Each number is 128 + 24 x the weight over its row's rms, rounded and kept within 0 to 255. Layers, rows and columns count from 0. The size above them is the row's rms in percent of the matrix's.

# layer 3 MLP gate, 256x96, rms 0.104, rows 253-255, columns 0-95
size [ 94  94  96]
[[127 102 131 156 106 130 141 152 114 126 173  96 130 108 157 153 151 122 146 120 120 133 124 138 140 151 130 131 161 103 118 180 138 129 123 141 106 151 119 124 154  41 142 130  90 137 180  57 149 154 125 124 137 151  96 128 128 118 131 159 153 146 132 110 124 140 139 136 124 158  93 118 122 143  99 112 117  89 146 133 161 116 153  75  98 140 104 133 107 134 136 147 106 101  91 157]
 [119 106 149 111 147 118 206 101 104 114 111 130 130 104 105 173 158 204 156 160 129 144 153 131 116 135 145 122 115 116 156  97 130 106 161 174 121 130 150 149 123 130 117  93 104 133 138 116 115 106 133 119 153 140 121  94 103 158 136 105 137 165 143 168 125 127 114 147  64 139 126 119 150 142 130 170 128 127 114 115 119 125 116 152 114 109 140 155 146 107 137 154 140 119 137  66]
 [141 111 125 173 113  96 152 127 164 114 137 131  82  96  93 163 138 172 155 150 125 129 133 122 127  82 129 154 146 149 136  91 117 126 123 162 110 158 125 158  79 115 108 103  67 138 115 153 182 120 116 135 119 182  95  94 148 157  94 139 127 141 100 142 148 123 121  87 114 136 144 112 143 141 118 133 100 145 134 154 170 109 104 151 120 126 130 142 134 106 101 115  91 130 140 123]]
# layer 3 MLP up, 256x96, rms 0.101, rows 253-255, columns 0-95
size [ 81 102  93]
[[158  89 150 145 118 142 121 128 126 131 129 114 134 136 125  73 159 121 127  95 147 137 112 106 147 120 142 116 146  99 153 154 126 106 161 151 114 125 109 136 133  73 131 163  99 169 108 103 157 169 109 141 137 170 121 141 125 120 140 158 126 140 112 166  94 138 118 142 127 177  71 160 125 126  99 148  90 117 152 118 151 120 115 139  86  86 168 117  74 118  98 147 129 122  94 137]
 [134 166 113 119 128  99  93 195 129 144 120 105 103 130 147  92 136 101 141 133 119  89  89 171 180 147 113 110  98  99  83 124 142 155 116 140  80 115 117 136 135 111 137 127 109 137 129 105 157 107 125 127  94 145 106 147 140  92  93 179 119 134  93 128  91 141 155 103 150 137 164 118  97 122 151 134 142 119 144 109 131  97 144 103 114 141 122 144  75 154 143 145 114 130  96 128]
 [132 115 162 148 110 158 175 152 162  79 139 131 127 145 143 135 105 160 133 142 148 149  98 110  97 135 153 165 142 124 136 122  93 123 134 149 126 123 116  93  79 155  72  83 137 109 112 179 161 150 118 139 129 146 149 125 137 168 170 159  88 134 132 122 139 146 123 120 141  95 120 128 162 159  97 135 121 177 135 164 154 132 111 152 127 120 138 133 160 105 100 102 105 144 140 111]]
# layer 3 MLP down (transposed), 256x96, rms 0.145, rows 253-255, columns 0-95
size [103  98  95]
[[137 136 143 120 131 121  99 126 199 160  83 160 130 158 105  80 133 130 127 133 132 126 135 123 112 121 110 135 103 147 152  96 133 100 159  97 133 105 123 120 113 164 126 143 133 131  60 150  90 130 142 119  97 105 180 123 130  99 149  91 123 141 113 158 114 137 116 122 151 116 125 148 125 137 162 144 138 168 121 155 125 142  98 191 170  95 149 123  94 133 131 110 135 143 153  94]
 [112 121 114 136 125 128 158 155 166 114  91 117 141 124 145 141 108  98 145 108 153 170  98  93 104  90 122 159 168 135  94 137 127 129 107 111 128 111  92 178 136 119 173 134 135 126 161 118 111 150  65 147 109 111 128  92  99 101 139 130 188  79 148 126 117 114 113 146 145 141 100 125 124 115 140 159 105 118 162 109 127 152  99 115 112 106 140 166 128 113 104 132 144  83 155 128]
 [120 126 122  96 151 109 100 134 107 122 145 155 129  91 127 131 109 111 115 141  94 103 134 157 135 148 133 110 106 158 165 137 146 151 146  93 133 123 145  93 152 107 134 139  96 142 134  87 139 134 147 183 124  98 130 120  95 109  89 113 122 163 116 110  71 113 121 128 145 139 180 120 160  90 159 104 108 115  89 141 161 116 176  95 109 149 139 107 113 119 173 159 110 112  86 150]]